Part of a small language model's weights.
Training: a variant of Adam for these matrices, 133M tokens, 9182 steps.
Each number is 500 + 40 x the weight over its row's rms, rounded and kept within 0 to 999. Layers, rows and columns count from 0. Numbers have three digits each. The size before them is the row's rms in percent of the matrix's.

# layer 18 MLP up, 384x128, rms 0.0721, rows 262-316, columns 0-127
112:517562470430508498473495544475497519504462481512476478439515497485499478529500547488477579470483468502557491491530458480533507551562425410548537551518535487537497534531535529485469432455485477505507461504476580467483511487516469457532529560482527570436568511493519440480412465501523513529501534448478513538482471504493458549508592516510495597488422513464579535532458470531545373460443
099:493479461545489460454408519508484518578530488520507562496499560473552484415464555491573535467502535471521474477446504494561515528436495569541496514425568483536606485552468521469504562514497458507509496471468522492499471445542470472455528509461536441468443482560440512472442485481477470508506568525539544487546521503508552574554523395425507491475489576484535478548471486499459499505455
098:476552567490489420505562481524478555528524528554457489511499533462456479552547507515509450422494504494513458483583553519539488537525477428515422496517572512488562540495563482524512455467524480511531446448536484571487524492485557550480496468504519470485516499484496424528491423476520452455483539507412531499511488493534504437445488512552577524562413575457447507542387532512484501516514
111:535486580524550481520478460499436527470513475482473486532555554554488483492477519461504514502478499448577518474499445441529601510461499541482447450527522499441467520551523557426490588466479495465469492515506519528552518476473492480472485456396525478460446452484566529480538545555559428535489508500458529418420556514502518526601546487491488465527521442512510539567466520479551538499550
097:491481555568558507437457515480445479462552501427415531479565453578433544476553556484447518508498505521471532508533555457513492551466478495469563567448532477538537478546525532486459535466529439561560484463468449568459519492545523520492479430533475565435421490475486452466524472489535475464532532447459556522545496533494523509485445516519553517478554497418469433482518537481527480528518
092:545433497510556465438567523555487503484500508494525521464530516482473517511506494478488474464433450480499528539535467531533544498574493497431495491527506496584463533507551436529500485393551501505526555448427550427500455496484494450505455467481485523639487516444482512486451497600517594493468517471472492493534567507477502426503526504505485459511478492476471522453567577477491500588482
103:498524560501492505507430528478438502502576506506468538538503479562510581421474490508546525456516510494466449498456510484532486509506478510485554538533524475532413475477516505541483504492565489524553429563526467540503560475503489524433525418454543486532459434497508498469558567526451406537484528524432430464451490521495470566459558452501471516497572480518577492535447527442602523516487
094:488482517487493516524586534509542474543583478548476539506487470521528464478462497440490559477497542512517444492532516484564544534538405429476546417403430586446513489503550510490436510437467486471537551419557539547449538507517476490462476517442522568474510497492533492502511529456515524434472550446512516533503496462477477459515610538548479467538453454477521468522464542460514487504455
116:609507527421500494448505519435430454476538468518442414537500495552491514447444547531553470489614449413448515521556486470485445497454506540467560478486488477540483466511589467510462477501461473532478510490504503499492479482554428520498493496461525507495440447543489528523549574517550443458479475508522437479516510506516588526494536494483529541434532451529481534473464526468529456571514
101:462541505517522477463535487518402498459592521455510470488551476534476533457469401527528486543497520485550466542512481419430523546474536487504489448520520479447529550561477536460484530493482476541530487512552566414513552476442475445409457563428447455511488475466504531502571516548537466543475458534476484542464540502564506509544538470470600546454490510537499555490488502456527492454507
101:525506533505489415482469471590483511518534562472467480494587491544454460546540511506532496486470522489498464525505522576550558484432514464513536468524458480499510548517521512498456595496474481472495515533566478458501484512519511483510510606505545475537515524519512452479510520510491414457494467469540508577444529481371552427510502488498555548526482409570488494445503478477463585572530
096:526560510491536495509462474455471487476507538466524515508573580509399446514546476375519557506503475548542430469499477546504471521494529489435466460422549503542499501493479432462545468504518503401515587491477465514497444541464483525465490572492552519509461591531558492542399483520443517496482500541509532532573539455530478448528458472513492508516511507474514495548495524525483545441537
111:510546528442537503446555507490466497445509490488499479468566551525503538447526574491538479545511489586503519523460443504506522492496438457466555441502482513464482538580452451433512474475496497430468507473484494546524503529426512528391484556514487448543543483448544515517477477585528524485539450513538432549504530435536497558569431488412547483520509439463518551510565534548528515480480
098:570483487456546432527496522553467453515499485532517492474477433541394467540495467502426536516504460516383431467468430476442527503535519497505536488515490617466525447481580562538497579504565528470489530421450539480472430505496493512492472498518517483480526528490523490510479501483422609487509546499546554463496501423479512459469517463545484498559459513521510502484520498543461467516483
103:499468540479541447457481490518495561478549509479479557579526490536525535508536515517556486465437481554439469535458545459466481498439533557424532454517520421519487456533530545528454505515444405521510474526474528526469496434553476523473469473545457497493459411536463511533549523501445471502480528541511489478606481487474474468573511454520595428528522515522508487462407440507520429493521
109:454494485463539491451577468548516509522479451481509462463516520495462407553438523498508554482502493455543456488515493492535540504463528520579526524456430483574457449505486520466502535485530496560487517438429498497542478517497386549475501559507446537429563459490530408538523463516465486423470552504552436556421506508500468475526526474564535527558528485509469501420453524529539457483497
100:488545418488556519410504524542430520544549455543523484484497520505472533536475506486542520416492510438505475488505558453486490567440507505507524474489520512558510532465573575531517483465483496497496547458462494556506477524471491507509474513442460350526595485479502467541487551514530465470544458479458447553492496476457494459427484506519477531487480506564555497417457528558564533470569
096:507459529472524442478507535541531523496494461470495500463494620474480517543425539532535549468440492464483488458575498535557497493472492370520521503462505529516478500476500506541471495498566516544487515523490516558528524504528514564494515470414500520440486454453511499487457467578577465519485459453419435382485492523460417461571551484492504498469502512421488461544510514518498486435466
095:500528565559455493475382483509505475494490498511519516545489513581438556536548567421531534556478506505541498448488493462509429517484465517488550541544541486501522494545502535466505601541497453512542510540526505542446544569441481507572498526450457494468500514485486425505517491516546485503470425506463500474517475475441494541483508474565538538414529478536506400511471475480504399462435
095:455570516512501489434463566502466458494520512467577511469500500475489495509487517528543533488476541519525509487481505442513558528534500464514524516487530518489580498537499485496494483394480468486518524455510437677441457526500483484485536593486485485522513493536505535459449524529540485407522463549476515532539507425509540486520518460507487435444483471511490445515472419508594590445495
104:477466511533507398461457554484481520483531523394526469555510464501528543514561513423599566506490542529540493492530474457527543581470454521581472553524485546461486529486503489541531536531463474545509586426525493519449459507516417538533523482455460509459490526527541499507543579509555498499489497553518488425476468518505458474515475446531522501460524514431500518503447547582539482434493
095:535477427451528454527527517583492531496441485551496472484525526526529615442435536465473512479483453497506381530563518508487499448600496489531529487476524481551470490493466481507515545471457544508431540501506461567524514515501549446487495501448536491554480546464531405457486514456485459476576449468498500544524418563470544536537481534462530507461500509492541507428452472436479540465501
095:530579537547476477559592479501496523523555526473604500548581517491555520547472504518432468527568525508535513505512513529480507435471475472461520511487448485535518521543510519521525522493504458480449443483557527586554540506445461506512546561461472486471484468473514557500520481510454519530465368494497390550476480494506510446515458483484463531483509416451499436456534500477524417473475
094:532443459556527481506449541515487580541567527529494475526463561511434486585517503502545498484514520559467478506538602527552510488563490463395549422507488493471480492580519521472475498484479482522418499472484517507511615488469502529480544528488445496521419561533506544435464580548488524442499502452548502513512433467447485484534495496500490510569548482452468468488440481470485483505447
090:472462549501497462508424558517383460553557489417505492433509494530555537602434593485465575427537517580560509510479493511515514535593512519516513502510456484499445488481549475546496519456534476467448525465501537551517482457497506451419500513508424528434519528519509525521488449553543472457536416542485538480524479480492528527520475538460497508477522495505545500498465512527542478440531
096:488452463536547416466470462487498590511509485486578501447525552592505508508498491503527543539593444453505490484481554547531570446514435373495495501475435515494478554491498498481487507482535441535535520462575448522519527511612488568481493483427554522490529516577431514515500482530517510480465543545510480525476521471486500441492429470473513438545500505485514487478482520433555498518492
105:480497517568486494447530476552463528454553486536436520513514540581437457517540564505443454510427505485504369495498416488440503520496488550542455517519478502509487472516558504521470596520535505431442537543506503609504498568496416469491522525489531489527465495456465497518451481548502514518558528449495495556520509472486448606505502504560489441510466490447484515455521540498498447519464
099:555515482517440487461510520555460578400485481495495521500560454532417533558491491413459509527497447472509456461468433546522491521390513507477601509511528475601483491445535458486505519529534507520475513473433446488528542488512483566530478537499494499438490485484567512497581484532441532509579525585578511462541535529516488527528538493511492500498477470500521513471436453522496448552476
100:511532529532485512458459475559507479530534532440435491519533475453482589465505523552588489478513529509433512502531577519441476499545576504515485470477466532495471580546537557514422522497466445535489490455505437606491493506498592565451498496516512416496489488446499533456513453526473516432531524545499545500553437507459472552461506434447591465502520453508497453540493531531523525521522
103:483547495536462443459470477511482590470511404535441514539566527497455468518589503382524516439462510521435475461516572544503492530491476509516486504463482497578494442485480503504461453471521519487452545434521498492457557401577498519526467536539540565507478475531444495525486439421461476515463559564504494547465542527493444512501525472539520484527461501464490428504541488511553546526514
093:578465519492532499504515500484430551522512479521476461497544513530482445435503520549523488540482476512440535499521530519543494581527495535497551408427518480479485521445530459516515567497533585475498490499515418515525546579450471506506532543369496501469502473568554496517490507511498535428527453505576503524471515434489588442513423458439504539502486523539442486497509543575465446510523
097:581440532430534432482470482550439472503521474477467541490465456514455491527479503451410570526475513517441485477523524466483593426525493412554507493533593546493492508460553456537476504538575498456513508509558518562492493540514526520568559532512450460543475495412553482579501531529487566513438514488496464494472475473511537534495428477528500464564526470497425496470462505533465500483496
097:499514579491574410492516524501414465564467568443528545521447493529544493468541484513482526486535544472534456475511546476413533537566464507472487428511500509525497562497499483519476528455609494471541538489537458545430509464524501503502528556410510503431496509494495458531447501493594515496445470489482484495480529478553442424530534457489528494602514537485527493458538513504551430498532
097:518463552494477487468464448522495438463492509516557562529530516493501483477572505584479509456531546543590538487500456481563538536505460524442486497504493487443546473440515489475474533448532472463466479482547519493512543489517477479423498446487478504470568574526553473491456508585469573467500485485497531489418548469537542511493595472422438428478567508449550503509408551533559497481526
108:494481492486454465551430543564523497551457535440518499486527518561491521416525539401524475454439587569509501484505493487522499483578518522526499480492555518445414475464531527458514537433495474457486549543589503576559482457517515470522478503430538549479474482442540512443472439544441467555540509508493576480501507414470469563516538486428499498520486486474522489468534460483534517488465
102:513424434478517429537481493580487549460419501451539512505523582500469445567480487513485507497495559520504513458524476487544589481554547467512519482466490545488533546502468506503514532527513478456514516516522507463535461516502470519497564571415504474545412512456481397418466504559522546493576454430506573517476491525442515547540467505447511566494491469489552520509483560540490468477435
095:515458527467525504470484425605478525514531535503542541510522546544442451486551566492510447493456488561516568522509508524504481496503432456458522486523514532463480530471562469487515479513571431455493530528537476542527476583526459503559485525492523493491484522493492535471501435511555533505549487507456582531532498476446540447445477474464506448440546538493450444552398543484483497373433
108:456524495471448569503466547428545496510456478485483460543582468491578418506525522514534439485508515486557484563448507554487540474502495583496455479521488501536470543473443484427484470520628435537460519447475529523548546522518452523574506490498440575534497528450474502447500513535456524462511513559450440523485489465539431579437463475470482550528509450478524528514531485510481454507483
110:503563503501586517402559540486465476478491562492575539539450510495465470523535519455409511505523490513466504481474533520460448531515561510428514513424544537479535475487573523496520558531466484449523558433460517496534501465521518476462535514484456457449522434509445427591545529526453547545531499555568498515533476572453499503465521509429501523451494573511464518451551495542463457530494
106:495463472520508520521539513536483485595542438482446529474507465522444463503496457499510451482492503483545458544505487531539474514479512523483510511511484461573535442506499513573452502504531487575537558486480475513466497459418537473457516548536456515447537429492539543520492506534613553452488511557581468461440474484466466572555516451592557486539585441443442446460482481483512485545551
099:505476532513489506519419532511511511450500514439510468559565530563497497525493525491499445424471465573489529530519481535495540550509547544480516418459512498485493549512526458435457564493552442484493551469491578500521467410605488424427466546510528504465461448469546507538527521551505497490483483579462502477489540556511515473474462514468563560525529501497531393394461509523493473491501
098:532508485420487502544532470498516557473500460473512533556513575460432401522601480445519495511518496533546448569479477479468509554559487553489509477490476512540472540482477506500484565449510430456478451488534541548490553450542441458568484547504407532534478486431519450578484526533530439474485512461498501573476515396430473447489464496473520520496469485484558544481495469542513473469496
099:494487563493491495525489523548429467510517512496470511530496530566517441529431544434476569460513531430491401520528521525496493477584407474501521485518498515525523507423514522519495477499450513442541484489529580498546473504445490497456563476454538522526516442483526422461513567520526569551414478462508504435542555461447505506561497563498487505495501491435521414420490446497529474439521
091:422392591556530532497453478443389507495540526525545463504528448528511500514488419537487493502490522531522494502526500445497490526445458416452543509463501553468434538534454507465465588612572474541519511489514461455516426442521445525492503503505514554550529450487555446560546493487566470522503484468492495539491554499525485516499470475503464538516522494486441577491478516480535510516517
107:460503455532581477478581509567473515528462497471470563490518527528475487525497554435476543466451528506458502512557473448504473536458528524506539480487561443493421471526559507455529609504450464493452527458551463516517491423583475551489444496539479478427533529505534462457491508523473534516458525476535577552542549505456548494495486503423546488462561514512459466476412548496584504477474
097:478487488520574461569456446576465565486538480506504513502562530475471455512403538572511477476505558503471513517510530496490477480491521536493563501489486505511554430544469506462535497495494561563441475443559509522609422509489447477481494486506486503533529477449572452571466525472489423407494470415472545525498523486530511461504433443540519498531514456507579468554549482453490530522523
115:504539531483468503543471463509541477479497514433574420488528501491475470467477507461514576426516494456505492471505571479469512615450454482575526454489500478517524526535536518505518505494471444503485551448518500477581425436485511572425513588460469429475462477524550495577467536586522482499442529478523483525470594481464463448501461484495489497453523443523476539490435450521503535540527
105:525494497460514417595448452519424492536508467446510547510451537588542501518530561511520447556490488516532416520525498525467540476548485496470521496481423525484470436529453445409500432500546489485538501488514475464526476464483401582475505561426517495573508554486478487494478453513521510508466480468521518457505519521489549496472518542490482583527546497468463415488476580561497497497437
102:513499504546511485543501478559497527455550569529498435466532569514507548514584570501453576456438471464526531500464556527488526479546515475514561475549468512456524487486533531551563510446531449471528475544529392499493504497524512444445577452497477455472485527543485521524518459538492521482515539480544477500505497391516521486562519446383477490447525482473469490472438566528497502460416
100:573539524535527555557508470526513503498505478472435431504584466507453496496476492494526504475510505434510469517587555564528538549471539531491502467537449435496518521504502521438514516446513442482475544475532521436509463583548498499483528569525496447433521526490523488503501461571490461444475569450437489575476492457407500412566500519547496568478503475535533539460450443500487534477425
096:571433495509477522540439545482489492475442516480514481506529582601550456510509497471424535491494544609495504428525496510482529467428474437480531473535528519482482506510495448467515585566516500495529571482464469512519524509440458504536463517464526485489576515437521546522498512559543475537461462475451514502408548499464446451501526541526423567520476529513437447514420485550523502481462
094:530450532478491521526503451486510558493483544488508535513523455500520494476527547518540525408477486483509505475466477496385560522581490529502443424514499448531410543524543578430484540469580508513467484469505527504539582551513527499500482516482461481503575463460521570433508510496560541442441459510564409460477520521496525528494429496433473481438464505470581501520459478516551488480475
102:582497529474425508546513452547536542531508518520546462574525490542440520519575539467512543467463561430540504496504522513506548491513432475488483441449532502607506474559511443454416558454496491506455496496521501487514473493549481448486432547488509506449533478448447434513476465588497486441506536574492487503448490401508508458484590515495453487543547480497492461444506456499466472496475
097:500503539474539399482479514559481425414501494460482505570524531505504538542499473487552523507540524456562494477508388449503537509583495500518505474470509520462539529487560463515433544547460460435470515548481511510485541479520498477423535507486446495506466485507469537574495543558523531523506483473503518454510550550453516624502506508505508422532522428477518504446410592476466488466482
100:488474474462650413494418524490449533482522545488520516477499467540474537569504533527563573481521534550493492522498504511449552468510599525521452507457535435507495541505485440584505501507491499531483507531502409521479498498518499499454544480488526539476567459511499462496522498496414483424420544484458505517431492472490512454435453517458504492531442493513458527585501477446508429486495
# layer 18 MLP down (transposed), 384x128, rms 0.072, rows 262-315, columns 0-127
088:460430545553494424539500450470472487456477491503472515542487503481533485492490426541566474519486569551514492439488426536440523493458504481448475430478511521548531509497514556542434504532536469456543499527527487463477503552504452553502588583484441467450503407501471562446500459559485485553496428561521510452511496500527570455527466513472456465546528497478445478489594512475497549431471
110:447490469483458511478544362417453479545463447464516462510492524473481460523507457576488486517511551540409438527489490546484555476490476516492536477485498389494582527458450536497537562483510529504475549457485443515510539484460449524549536536487475495497522521518563510491491428541518496571532531468508449551465539547495475534538556505442602554533493534476448530513477544462476478541493
104:474478507502474417511472479494474549455518484512494496512379507439532580591507489492492499448591412483520459522524464473558443515475524601494527496504548428492505509497515545468589528519488475553500511454529532480484492566538593546498472486551517481475566553489555512516484471450424405562513479521463511501521484481543544556478509543450511521527472516455494520535487560490471469472511
097:572522533575478478506506514468488513540539539455531564540482368466589524526480511513489514448487526453463623522516511560469511514427518478487435509468426550504544521489579515521492473490545441571473495548439509408494490484484530477422550536468446528507546478517520527499520561456459493470495508536514434474521459531523492491485449533487465464505519530485503538458520430496471563508549
098:564571481434482537503575511501581502475471563468455511492541488466460562475536516503555567584470444559493544517475531563492496506534479486538501516505482488442565448522518488489478428444425409414541426466497535545472523556507502523515481489535485511504510501504445480439520485525541506506543551488507529534469461478397500526476484473470474533483488450392514530421526532529485535531523
099:469495551510410504491485485468412470502447518483541550499448572542488587498516457471440451440499578444486505549498519507522541438575532509498476507465509452493453484439515543525492474438506518509491468512549563476519565562488454451548441526492522540549501510504523446520442480513506556529486526514418523530451478528492470506540515540469521535521548456473485562502468466626530427443478
092:569536502489507480535498496500512554442471526493474539536430526470495501392506520574492532484598463459397516560529579477504459416458500554492505563445493473430547562473513429491485525499501465548482490533491508480510448548550521516525466470506466519565523447532484540435493472535520523530490517487510539567527478459586465453519440512438418437487516494500473534465535515513475543557496
092:512483509484499455595442531519479395531507486445538540516397511515440487507518496513527602588504517453457464510497513459541400505509536547493480509444531489497511490518487482533589517506464465504548503543533445583473504510488535507466574468507526452554496487513494563509420541416481443566484427527484485482444486494471542505499478533505534512476554425531439487467474452489501476466503
085:479456522537467476467431520483553565519495563453554542565590487505586501530540488451434532418429574498502495531438517530501496492546520488533451509488502474481524477520511482533501486499496454449524489523539561579490490500519487482442476531513514468526533532540523463467482482565539417449419457468511472509543517616468491515570490490487440472444527479578438515509508529444509574483484
081:575538581552490510523508513454538469539406471435473581518510519462430436549510556501538509469486550481481412464504535503499538514508500535474499447497460457559565477543467554442490484516580452509559520503532528486436473541539509437466509509498441498452502479546460450489523453518550437485498444446485505555577475519506557511527416548477491505455508446518517475437471521506453447542486
116:507518551521455460506459417496449460566470489486499544521567494518553530502409480516416559454437500489520530474530515533491529468473492478433518443432494457444558487502483492523549534448399496512453551527576554434541500553506527494481560494542434464520532476510512530562481568510489539539454477511439528579473457495516547457535478506540534554529472504468444518485493467469526592526504
109:424498568523558606594567555514467416530579522461571508487454522499493463528455499524487532474532483489531492499446456491507517460561503503500481464523495546483490429472449524480439443524456524512432588504527481499558550526413452539503513527532411480486571562461460531468478544474470506509478451466438457497483440459486470456521471514519468502529528474480504541535499493560492476548503
101:460556464442515571566450524501555471468520523511515485545575551440477529513503496506518442461515573489571484487426411500383488515460484530525494516496491561527547496490492548484485532564482577532483437465477447532501542486477525473494440509453466522523418493520484572422521560489513540559527475532470523448484494459488496493485533481511567548490399511491565474454504503475516501489426
089:636461519458496408492486569460438517512488485565538548487435466489445503556540494469529545674500472469283488527480498523464496504509528502504486499516452570519556476503549510543530486525531546521466504461508527510487529481513520479477494508495520533540524484504476480481499479493481554513487474523495484498495487508485535507516526456458466484514484496487560468498485463498478517516502
114:509570487464469512519425550490519591488514456498513500489440567533464434457489531494497556518501504540485452522410527578451551495570526421483517475524568451438496475560475516477503529489541487500519496513518448480517483451460552464549465506528487528587527477561540480544488492526509478532449556435521564524541529475504491445510421535527462484497485524510470543539444405485606515537501
102:479490501487434592440482463537485514452523503485458522522493490460526475537509531498512513462487531511604443599544531455577536470566457553516528482539464582482476460482513517511476531485499523531503513575445405494393436469503518480522504474496490455425486466466535493482552540530503465556567518511529507473558483469522491530500502443556472534495507511384561461471486535491553510469454
113:472501505569476422526498539502485473461484493515505539543503581422454443456534486521513533457442556530507457432484480511559514496457540458521516512458535501523526409545475527565464495558508509419524523490490492476496566525490491525517502474528532452459520508459560432456506437420532520544586526445540555534499455515509491460543551502580470499471438445433510556475414540492480507524566
087:423532569552496459571496443444542447472462515509457462539385522505512493440528561490537528470443493507581468510467433519512496491482512531464557495465427483507551584509515470437466528504513471517539492536381533447530516529447487544525491502523428469576548485407497556464522508530499485529505510523484548527490533481468489490525516499534539504450442498495468514551524454547457551475553
099:570523484473617501573515493500416500430486501484515551499528492495446454567497499508470461544523466513496496458484557525446525398449510495476484475533526468456423520552551512505444466484464453466502500559542517486488493530551482545552504532545477455496556483512556505480486439532429464567417517452475498459479530425489449521477511441534527459496484525556444584499507476480433511571506
105:468503537533505578486563507556511516452510443460413479511495469495506574490539456500508497503452553536470545524510451547545478441503438524529588528481512524568449515501490533471589421420448434505523486539488494492446492538510494542457471533521491489449460459493456483457513494544557446554532482421569466497523547436492530499547503536442525488472537532483523569404428500466491500469482
120:465476503457458563487398406486478524456457565496547455465495514551533502528447494527481422495512476573472490479482533533458512475486494549503463481532541457554523568506522558525535523578533564504534493496494510485434505490608441511492541453524470445493468530490468529480488560465470488551522502496371535452536516543459497444402446489497472493485536531511490520515470534563485508431507
107:442527455488465519531556563463579476395555515512507534554544447484436466477572432539528488504480517471439545518471522496486480547509535492467534419481493497521579506497496483463533534516456514531484452475492499478535500517509555458580514514529455514515428472523477578457540467484508564421502473438482510507514513461471469421414457470515551512480517447504453497483503598560489537442543
087:480441485444518538498531489467535478437475463564446505475597488567454582500478572472534470453583549493567533507478459551459504500439474480518471529485481522490465532448489532471457512501509442469500497502492565469542469480481519475492519514615430496562482483459525480544540522425478451520507528491515481538524574498501522557476542443513518539553488486610550465523435446465475506537446
097:525567525489487508529516471423546409475513565484459556521583526580452500516482513537421489543526443529533467534550484479525507464495570558495430495464563519463507536465543554505490435470468452438535453577473557470508541477490477541552521469460493497487511568480441554509515577483459500464503395495472528528480538428451502504515554487477554543474468525503436514481555485527462481496499
102:490423520569433504496423464534561473454411525537483478512484497499533476562492478535446502459473502532510542486459475533492465437574545488514491485497489456546500469478507423513547555496445509475522528460533459419542536422492542458483532475552441500469526463462437516553461546566475443524513494493507582515539516451496508527441471582473454496489479490519499535459565541489494627474498
110:439467583482519532527523500461518485472505534464454465469588461504546523485502496550460477489542524503528499458521491435552470454409513534427479608467513429501426561475438503564476520530455500545436521553456530506516490490558450509474487534488530460515446467561474523482484538607429504563473488558444565501460521476467491482503556526516514494485502498558483420500499492491524575469482
110:520507463485527589502499502507460490428477508587564573524501509506450493653477544532516484513430451445468464527538504558503482504434495557547488523487463502493509552494548522537529554466464557369534497480478516482459492477468570473456560428534542531500526483450532509446490569451505491544503497480459549507538550446464473469505519536510543543488552495514508508476476459462477561502483
106:500570512534449402502431526509414533533542522498539484477549510509527481493488529488610498532493479574464472505477502556450513475489476485472497480520481553470521483559501561551470547451574464362507506442460526522496483520526507442477505494503539508417558490511485431528532427514500475533535470506511475465486556548505528514442481472476492502440456454470503459570399482555526537486472
109:454487482498458582545395514517531487424403405515507542537445462445495503567496551484469568450471492553586488464479447482568535503492494466461508495563528509507529500508514520527544456513466567469413542468520491511527480476452465478508540508526537499535514452518460492471466468482434508571465554464487554497499435447516469500539460502548458495503554519484484446523564505563538477425506
117:490446522478534469474495444414540527464550433485426529544497519447458461504470584518441516489487549532510533535541526455468462408573521509525539446467529445504582512516461475521472524556517546474541456539505437570478544423523542497516472497502499487525474485548452553519482581493428540452520520534518504467470556551532576535524473508503433507504471504551486531482432442484559478452502
101:601483532534470502541459472461431438458396491480546455491542543540496442460434528469554511452503458447401541521476490511490539548493485498488532480473472498509440500479478517482495467475494532532477517511441515534550527509530582534489491570534469475423493489590535442535467511512473509459427505473485477464459581556455529504449531446442570516489537542508521478470463516544545568539491
103:529507505475468445458511531460430538499467440579471526475464443517467491530430472489502523609508498446329457492579512535415542530487508541481462500536505537431476469558547504500516521488499532501493498496561590497511478503489540499512501517479472487533516457474527488491519522507484557446548541492468475532519483479505623426491513508543507535541488453506528444455541431513474496524495
109:473471585498471519465489529523480510471536469460530465461265491504475469375482513517498456561482558451481475506495485428514537519443488510526492467483528462513509540498516524508523427521523503554536504465514491541518441487482458467491466522553527527506556489537506494537486537510533514587551518469455548483472469473572547484507504503491454432524500509543520476524484480500518468524556
104:541375463492420492519472532517469475502493512500479528530518450509549544445518513496526525520508453532514530450548480494506462488418509533537472447488482475450490426529498567451515527453569532482481561478488434468509532450491432534498435536513565485498581533456536509516480504432488536491484504565528555495479471563552465535426512554383485476541498512440556416466533515475509498467540
110:490447525482546457476524526506504522454485515525488510517496472500494483533477467556494456532488552513451483537532552466525497656484468546443447508512509538590486448458452551500478452558454488488599517465444500573546509550499491493516569478549501514476479409584422510479488537442511507512470519548457511490558481486534513477544565478561478493527473439546514528560516578509447481525540
109:491487463511417489522556467455491531444570472588485500508543496534535522523525496523519508465471545516505462532513398533520447545507521513488500490497502465566519429566501488507471494474455523527513453446546504457536493475546493519449478456491488503502485510471462509448501438514608495499466487580467548570603469518581450510497486502587506580483497433545513441538541450461488555548432
104:438534494515517526411500576506466508443523508490458444511524492550467483573423478550523483434397464534510475452518523517517502406473475524560485423507535480455453510513573573512439508503488569506476422511495527538537436467565481475547519505490477553517503403498444583469533523487522451494468491496508471540561474540447491507519464467534481494525498454478476498549549485424518467547499
075:457587474451520549456515573502548508486495519438521497463506499471521454507509531569606429492534520536577581514533495520520517484543585460486499514476504575474505518510525498511494520499575493488506472482457474483510533500512500549522482464519476499530481535452500501429513515457477563505518417540472518501574450431538520585422497417453412468519563464514540423509494456529499476476439
065:482528406510416449483472440498455479483463533492484508496522527502512465552415503439518498495472460530459435564484520567419536450528515518540536514531576505544489470548472522591538559454478524494523490457536465488512495496502463549505415481487446518539515517510507501575509444446531453455547525540470449483523573460547509580515571489430476519501522504547579499497516540494551583487510
113:498520478480458446501486473471508530521455544551464530439445543452450496465517480530488495592502373515588505510544577463554464562530505425494529509488438525513480467461461543537556540528463402525513425470433475446559465511506530442446518501527498501519533535504565524533513518448412481505517548512513510491425521461570472514552504460482536546470485437491508452531479503496491480504465
116:485526460508482490470495461519558490486416573475508508437492467440506493500506549426494522611450522481472480465581508537485448560451518416516438602521485503525539519524467492476428546481503474459484501466553449526516532594413503463504522443468456522426507510552556484529445447555525483491475537473532566531489445509510545539538551492510490516547471469496533499557480523576512520487516
083:456534515483513650535496430548496464535494538490483493532560477534464516559462488545481479543473559468533439480469479502438479473554534468465525529475488546461538493431493491517522534512575531572519398547472476526492435536483479514504508521508483470552531471528459592523575479509550437443480493511502461477461509437485552504446519435492458492584545531454480474471495498427500488441491
092:521502437499480470500499489516450496501517494547510458475410478537467501497495496517566524427528492463445450562590543530515467445528526530482509529541451437531467473463513503498608488472511443499483452510523515472527463483505544487499546374488525468547537525461481443483478544525515440585487507510516494537487485514564513469545473626533490495439494417549553506577493456423477510478505
092:652590402481547496608504528597540566464544516484497501472501454495514505463499544561548549499484461503471506483507507483478504525452519437520487530507508495536521494534525574543462510533496410527508476485483570516495538533491458484476489464496600530495506510504463492493519434484484450523513561527438480494479522510488490466526520433438543490401483470521525498503588511510457464496517
113:417507469468480579435545547530545510517511490500488584472559535452526503545522434476460522542463572494486493504483513515492478433507506572479474540568468530442487556468418502550579480491514457539524451540528454509487469500498521549567514446470502543546471463439482500480529459438526528499507488469507466479539445497533489367499480468577501473565483495450494458567496506510466540513419
092:577443514544417477560510459478480465478515552499442473548549519511525526552495400504539482520537488500462476478426506445489498505565538454450449501510487533435515485521514478539556514573511477545481558540500483487552473463526619496480475464454426509467529474525511477508511503486473457537541466460519509514547447465551492490477549442436476520566571420544504496448427508440532494559467
099:522504547508520468500490462525501440516456467387510473556563496486543545450487471470564633525542467484528501482476418465477505503451515367510525501490463480504497465554496505539508489533443466412527466517585464447565474490441505542520546517466518420424474449450530480563523506530515513538469494560502471466522492514474486524510524448549470515459516572521467521464492496493526517519552
077:465484487476529457549558492463554472504567508456479496541369492497504516398490498514462439632477473510454454483600508464500454512465437466501513465500490502513513516488532490541505446573491504554553465459592548499498545446509493517467510463435495544527523498483496403491511467503475510466456463506484529490510499584510451484446491562510459456510466504515522442497537486532517529584461
104:466493451512475513425532503480549482535384526546551493459493512504485458458544488474542570546533508515514549513449504512509413474462583561510501535510505524499454426549507465480558524458504519558471505540520511411502509502547393488478541504513507488439483485539569551448532548476495457446495501444563537498511515512503521508524493454567505498469438400513533516478420484478580505484562
089:520452596562467597547499501507523470475512496407491475527523438524530438556452479488482464452504497546506498509535548488543490526528490540522482445434506510500488531458482569474577521502465437461434548440511476520546489558543545494465536622499477460421464491447578501529493573467524547473459474422515508540489503513537481556553491468537506502509482488501499422461448506544484460487506
111:476422410519552500537473503464526453481439483464515503563508432444563501555537490495495562446486441518542552445534482484436455533469473455560444531497403458480484514489501528546500499489508447488522497449576584449472545571420456517492566498471484527455525530464462469514548522528456480453504472518533467519507490570579521520554508499542452550501454487510534546483498538514570535509545
094:484479510505429457468569531478473509494499482436506562457461518476559573498514492448502442486524548539548479553563466508580450495537458505480487553476540476555519494486492505491497443466554532511488535463542525542419534459470517455528473534467553519522390483439595504478479512454514491526579540508526493494442548534529509494498565534446473525485450523595492513519433419492532553515425
101:471452434506434559520517396472619444472485462475498493458499477520558540514489553473553507525509554477548479547485477423477528405536525496532533507518546455485565476514566459461491545490516502538567519567502491489564467505499496403474501513462449465493511495512497470508537461486505520484551469482436547456461469563536499486563521463524502445483485583443415531511506453557495492524531
102:479494540568449519450407461528488553473520481483500521487478487532549516498474479527439413526505494496477500575523450520530503498468535472478507519492549600526517442527461410534489514433549522445472536476520533482504443489502495453436467503574516499488518492416475505517547532527481480540478542477487547516620476463547446467438467554570464505504473543573434510546526427525515520471567